Each number is 200 + 40 x the weight over its row's rms, rounded and kept within 0 to 999. Layers, rows and columns count from 0. The size before them is the row's rms in percent of the matrix's.

# layer 13 MLP gate, 384x192, rms 0.127, rows 0-50, columns 128-191
101,175,201,183,209,228,199,152,185,236,183,136,189,178,207,209,242,171,259,186,263,208,155,236,279,197,214,227,252,102,230,176,198,207,161,146,245,256,162,157,192,159,170,188,211,152,147,177,205,206,183,210,208,206,286,203,196,152,177,301,230,160,289,151,215
099,265,152,224,154,220,155,186,214,136,244,156,223,138,190,140,163,211,213,160,193,221,246,194,193,215,148,191,179,223,197,205,129,190,205,183,220,202,199,225,182,191,261,139,175,162,145,166,252,247,277,223,272,142,236,204,137,206,227,202,227,260,192,230,217
102,291,183,215,155,135,181,172,173,113,136,130,187,180,236,173,180,142,159,257,231,235,183,131,228,190,212,235,204,173,202,255,194,213,184,266,180,274,198,204,216,226,244,231,223,253,222,222,228,212,217,274,172,180,193,205,264,193,184,64,174,199,150,185,232
096,191,253,268,205,246,213,222,194,138,214,196,271,204,162,234,230,321,222,184,201,219,230,211,208,174,191,218,160,243,187,146,245,209,207,246,269,113,171,193,212,194,297,264,170,236,140,210,172,193,204,163,249,225,226,214,159,210,201,216,99,91,232,192,192
107,262,242,126,172,194,168,216,212,249,200,142,158,191,202,131,206,229,261,201,176,184,224,158,197,160,222,189,131,249,222,302,170,171,189,197,219,249,194,204,160,184,146,266,200,162,141,275,188,189,215,209,266,126,265,238,245,208,129,174,206,206,198,272,263
098,217,189,166,174,210,231,161,285,200,220,207,173,275,262,192,289,206,192,261,290,140,169,207,223,185,227,207,139,248,213,227,200,170,202,215,234,179,178,234,203,215,192,224,177,190,201,230,239,170,157,149,256,144,191,246,165,203,229,197,238,141,111,223,236
102,209,221,227,184,182,156,242,178,255,146,131,226,257,217,176,206,142,123,239,196,154,229,228,209,237,207,253,201,174,255,187,176,217,168,247,163,180,194,189,197,159,201,193,154,182,154,246,232,235,145,252,153,265,194,155,122,252,207,190,159,194,135,219,132
105,187,182,149,204,149,193,209,166,220,110,208,151,229,265,228,182,192,277,240,150,190,189,195,245,141,216,145,254,171,191,246,224,240,231,234,255,193,162,245,216,249,232,164,185,221,237,177,146,267,222,181,233,236,206,252,284,185,215,198,175,147,241,159,235
102,164,217,216,123,149,136,164,173,193,186,174,230,123,167,170,173,210,292,88,187,192,169,231,219,158,229,258,168,215,234,207,162,241,180,185,175,172,175,162,174,209,119,164,191,224,239,179,188,227,247,167,255,199,152,169,220,202,237,220,144,239,219,206,154
098,199,207,211,234,184,309,143,147,206,279,202,231,156,179,207,209,201,190,173,121,235,189,168,169,176,195,215,189,222,245,185,204,252,139,281,170,233,147,172,277,254,224,156,164,215,207,203,226,136,210,121,238,152,301,241,184,246,250,264,241,249,232,194,168
095,178,236,262,249,298,189,193,235,221,185,161,235,183,191,198,266,203,222,190,254,216,194,239,190,242,169,154,190,202,213,127,176,215,175,205,227,165,166,110,282,169,205,224,123,241,142,263,238,184,198,178,281,211,231,113,211,160,202,187,168,178,202,221,184
095,171,158,188,216,227,258,182,159,227,190,181,198,210,133,176,198,162,181,118,197,177,163,188,201,207,183,188,201,252,209,79,179,172,181,129,164,188,270,239,221,224,190,152,218,172,197,259,218,147,229,172,244,154,206,185,147,190,167,143,243,198,166,182,214
102,231,136,321,173,264,197,182,185,145,203,152,238,257,165,269,253,195,185,167,207,175,190,226,198,224,202,233,220,233,158,109,135,279,169,235,151,225,171,176,285,192,173,122,223,234,121,182,209,174,241,175,253,266,225,255,201,163,192,214,234,174,229,263,169
093,196,117,160,212,213,197,185,147,248,199,172,203,158,227,200,229,243,224,206,248,310,212,158,159,197,214,157,218,241,147,233,210,163,138,211,207,208,178,167,170,205,198,162,184,213,230,230,141,224,181,215,215,194,136,227,132,249,208,250,277,164,234,150,243
103,213,202,162,225,240,271,185,216,317,197,199,253,209,222,217,210,177,231,131,173,189,236,210,219,189,169,204,269,121,218,150,180,214,215,185,193,202,184,124,243,147,207,210,245,165,184,248,196,249,263,150,177,235,234,196,235,218,183,310,133,235,168,271,159
107,237,170,245,212,193,99,212,113,181,184,226,249,139,251,175,212,263,175,138,200,197,213,199,185,137,186,155,168,172,238,225,192,222,233,186,259,255,254,160,272,165,172,208,198,170,205,216,165,209,184,163,187,222,215,179,196,254,197,177,223,185,161,276,180
097,273,123,226,231,203,242,151,176,185,215,164,182,202,235,178,235,184,153,147,192,214,240,188,145,239,260,145,237,192,188,166,260,228,201,169,206,250,179,270,249,211,209,269,199,247,226,86,215,207,211,276,283,160,264,239,221,222,286,191,188,210,204,211,241
100,187,238,220,232,220,145,163,236,224,245,171,239,240,226,225,274,192,156,238,125,201,208,204,237,229,205,159,175,241,219,99,290,184,203,253,194,231,195,213,247,133,236,149,191,167,171,163,196,204,218,244,206,169,260,218,242,122,194,183,118,155,238,208,267
096,179,224,255,213,210,231,201,216,247,248,269,210,214,215,250,177,199,195,163,269,252,179,300,210,283,247,258,210,179,183,220,168,260,185,132,187,226,186,208,192,257,214,196,287,229,230,189,212,255,215,232,236,214,202,232,242,209,220,187,166,261,211,188,146
103,162,215,233,144,186,203,139,285,161,276,161,203,227,229,215,204,226,118,177,240,253,196,171,116,260,207,196,173,226,205,180,185,192,192,208,196,289,191,132,161,152,120,208,180,250,174,143,171,178,222,195,224,225,145,220,167,248,168,250,238,233,176,208,169
097,210,220,192,197,208,235,174,119,205,210,127,164,230,216,193,234,207,163,107,271,132,248,172,223,189,210,255,171,185,167,195,208,141,131,244,282,112,196,195,181,257,230,248,229,152,260,203,165,201,230,198,156,220,183,201,222,204,187,166,241,152,135,203,314
103,258,218,218,237,204,234,180,130,200,236,169,204,207,231,208,182,168,153,192,229,141,176,168,179,206,152,231,235,136,266,185,179,176,185,243,123,152,176,159,128,184,187,166,258,226,142,222,179,223,241,205,199,266,217,158,224,195,194,149,200,208,162,188,202
095,245,166,254,200,223,162,209,248,161,253,212,194,230,173,223,203,251,233,185,223,184,212,151,247,187,176,214,270,292,226,234,174,177,112,235,233,222,259,238,175,251,226,103,213,286,201,157,174,172,277,215,152,251,247,230,171,218,214,269,212,148,208,161,211
104,174,157,202,163,215,151,219,221,172,187,279,267,188,252,134,148,113,165,164,274,167,227,149,201,263,110,248,238,175,166,214,160,211,201,278,276,214,244,189,242,195,157,166,216,175,152,222,197,202,164,253,262,211,179,168,227,249,163,187,225,200,179,225,210
097,292,208,231,206,215,208,228,258,155,205,153,222,133,211,232,262,164,230,238,125,237,165,178,220,198,148,149,196,222,222,264,195,198,178,176,149,161,162,220,266,203,217,176,250,233,246,237,218,191,134,204,181,188,244,218,212,180,168,198,172,212,178,246,150
100,218,132,225,186,202,171,226,265,179,116,229,304,156,217,162,160,179,188,165,186,207,199,169,308,191,153,247,197,186,223,203,234,183,200,196,198,148,181,204,141,190,236,155,212,143,172,150,206,194,171,197,157,197,189,149,116,189,268,187,212,306,233,215,212
098,273,167,195,200,156,170,211,171,217,209,196,255,229,155,196,259,239,150,261,218,165,149,211,177,227,174,195,232,227,188,173,189,194,192,165,198,167,155,260,165,233,322,216,193,222,200,192,215,156,209,174,186,230,157,243,225,237,277,193,251,149,221,230,235
101,204,171,214,187,319,223,161,234,219,214,171,182,207,146,245,172,189,230,177,147,193,185,172,289,265,193,204,178,116,235,191,177,272,270,187,149,160,181,219,128,243,242,141,178,223,204,195,161,256,208,222,238,240,199,222,239,229,249,238,165,218,235,254,220
102,206,236,189,286,160,205,236,244,235,107,194,215,219,246,165,219,159,175,204,192,174,196,192,192,174,337,203,216,205,246,173,185,226,185,206,194,147,169,220,215,234,172,268,217,228,127,214,156,173,223,243,189,173,106,154,265,184,198,232,158,206,136,234,233
101,162,177,208,169,218,210,208,146,238,198,274,175,213,199,184,241,263,220,167,140,208,185,223,207,206,187,158,191,186,173,186,218,206,185,190,199,242,129,278,259,221,215,215,227,205,218,148,160,229,156,145,109,127,140,230,198,169,247,265,184,222,187,245,132
099,226,231,162,152,183,216,181,178,174,226,202,168,233,230,162,241,223,139,229,200,170,163,233,222,180,177,201,206,185,179,251,230,207,234,208,267,213,252,162,183,179,203,191,205,215,191,195,143,140,220,202,301,158,127,237,198,173,258,199,183,220,165,140,214
104,269,134,213,163,232,212,149,178,163,180,155,236,143,225,223,202,201,219,153,228,190,239,221,213,171,165,201,172,227,215,168,207,292,146,227,194,231,207,136,167,267,111,188,144,155,213,187,169,206,202,242,220,238,154,182,179,133,223,210,196,177,187,219,212
101,198,206,194,205,211,121,193,265,160,180,185,180,171,178,219,216,164,137,138,220,170,194,91,193,173,257,142,316,219,236,292,202,216,173,270,206,204,198,214,144,212,238,224,250,194,264,266,195,239,178,216,211,168,229,175,204,198,111,193,213,184,201,146,212
105,187,232,187,208,260,195,243,238,218,177,204,204,140,220,195,233,226,164,180,176,181,173,207,220,193,173,113,178,174,250,180,203,185,167,205,202,169,172,227,238,230,272,162,187,139,148,169,239,221,127,203,266,239,268,208,250,150,193,194,207,193,311,178,207
101,227,203,242,186,197,220,159,230,115,243,171,187,215,215,241,195,216,164,186,141,155,132,261,170,189,131,128,181,222,190,191,243,216,152,204,136,216,189,206,227,254,201,184,178,138,157,257,177,156,102,177,216,253,162,196,235,200,180,158,123,135,243,223,164
110,210,279,183,149,189,245,184,172,186,156,205,182,178,220,166,99,228,164,151,191,263,199,202,175,190,185,129,87,174,249,126,188,213,201,203,166,231,189,165,245,253,192,256,167,204,232,170,200,167,177,187,222,189,254,224,147,197,228,252,172,200,216,147,162
107,231,127,196,155,237,237,157,131,196,113,234,203,187,275,171,202,195,238,147,199,242,228,191,270,245,209,197,270,194,189,169,135,178,250,182,222,172,223,169,261,167,295,201,132,202,252,201,123,190,180,174,242,214,168,253,249,219,199,216,238,209,215,231,253
104,175,198,298,183,254,162,221,250,193,203,264,206,256,231,217,245,247,177,252,194,128,203,261,170,228,201,244,207,162,155,214,179,141,274,181,206,95,197,186,218,279,219,202,217,224,179,208,197,209,189,215,173,246,177,203,296,162,212,228,200,142,211,206,179
101,188,155,204,202,204,203,239,152,294,221,192,208,117,233,198,167,223,188,137,139,247,97,195,257,140,254,165,181,151,189,258,133,219,298,226,233,143,195,117,257,183,188,186,127,215,232,148,199,206,223,199,207,242,192,183,222,177,164,216,217,181,149,268,152
103,156,165,225,237,161,148,146,188,140,185,178,236,216,198,196,253,184,179,208,145,202,167,195,236,178,178,247,176,217,295,194,269,207,218,227,227,303,301,150,228,247,241,220,148,215,184,177,188,140,272,168,186,259,99,121,251,159,157,238,186,197,175,256,158
103,165,153,209,190,120,249,255,123,188,195,196,126,111,245,134,160,204,205,160,163,220,214,271,229,228,221,186,201,166,181,177,185,170,203,182,173,148,169,304,156,165,210,248,146,257,175,154,202,195,184,163,159,237,186,129,123,216,180,188,194,158,181,254,183
097,225,152,236,180,207,126,215,230,197,161,192,88,158,230,242,209,276,210,191,180,221,207,212,201,172,174,204,178,300,204,229,175,174,180,253,140,155,172,232,207,224,147,189,274,157,215,194,201,229,236,209,176,168,183,210,214,218,154,272,251,130,198,176,252
103,171,198,198,183,224,236,175,172,191,155,146,238,175,246,260,215,214,180,216,176,203,190,177,198,105,230,224,111,211,266,181,277,135,211,181,223,170,241,194,216,204,155,218,183,145,180,185,196,172,281,186,142,221,218,193,167,178,212,221,215,158,240,263,257
096,193,198,191,196,185,153,201,162,180,224,225,140,248,256,185,167,228,166,157,219,153,266,212,107,197,195,181,204,117,211,225,215,225,136,222,142,243,206,187,171,245,184,167,214,157,183,239,261,255,187,252,186,122,187,236,153,175,231,164,234,235,204,265,204
097,230,117,184,276,184,214,133,142,178,181,243,186,220,269,194,225,220,245,224,186,241,169,151,161,126,218,277,177,206,125,199,150,127,237,219,157,217,241,189,255,221,230,160,151,137,232,174,167,235,222,199,208,141,255,148,136,177,156,184,167,244,136,253,203
100,162,215,250,204,175,223,216,156,272,203,235,164,194,198,220,152,153,223,168,176,190,250,125,197,167,176,216,253,100,215,158,87,246,235,248,99,215,216,240,154,138,190,194,214,192,244,177,187,195,125,148,177,169,175,140,186,158,142,187,129,206,223,204,203
100,199,191,272,159,154,254,154,174,183,239,192,268,169,275,164,145,189,193,254,198,255,244,202,226,173,141,166,177,216,170,152,216,196,170,230,202,162,208,216,177,168,195,227,156,234,176,277,190,135,192,171,232,221,167,242,178,165,129,230,212,183,168,163,200
098,227,209,148,263,140,261,138,190,193,294,201,209,238,227,192,158,204,187,245,223,198,171,174,275,189,212,214,169,174,210,100,194,199,191,219,239,260,226,261,251,197,178,188,225,185,166,252,230,253,231,306,178,184,279,240,229,188,173,177,227,236,170,111,133
099,168,217,204,258,249,263,115,239,185,251,184,221,198,262,191,210,228,205,218,217,135,221,221,279,190,167,213,175,181,198,158,224,189,259,234,151,239,155,200,246,200,267,122,169,245,169,213,188,184,198,237,203,183,195,176,131,181,271,139,166,239,233,184,134
101,108,263,267,241,192,221,188,243,236,175,135,217,160,258,137,303,120,261,148,218,181,180,111,261,249,119,251,296,121,247,216,217,218,168,264,129,229,183,164,186,182,213,203,143,297,119,243,201,237,200,256,179,161,208,192,249,183,148,153,207,203,188,216,233
092,181,103,140,181,225,142,138,208,158,189,210,227,264,132,143,277,142,194,234,170,134,177,213,253,243,234,225,200,256,146,166,215,110,169,222,162,170,160,162,229,179,288,163,244,144,272,245,196,274,164,159,236,156,143,184,188,241,219,224,174,190,215,203,211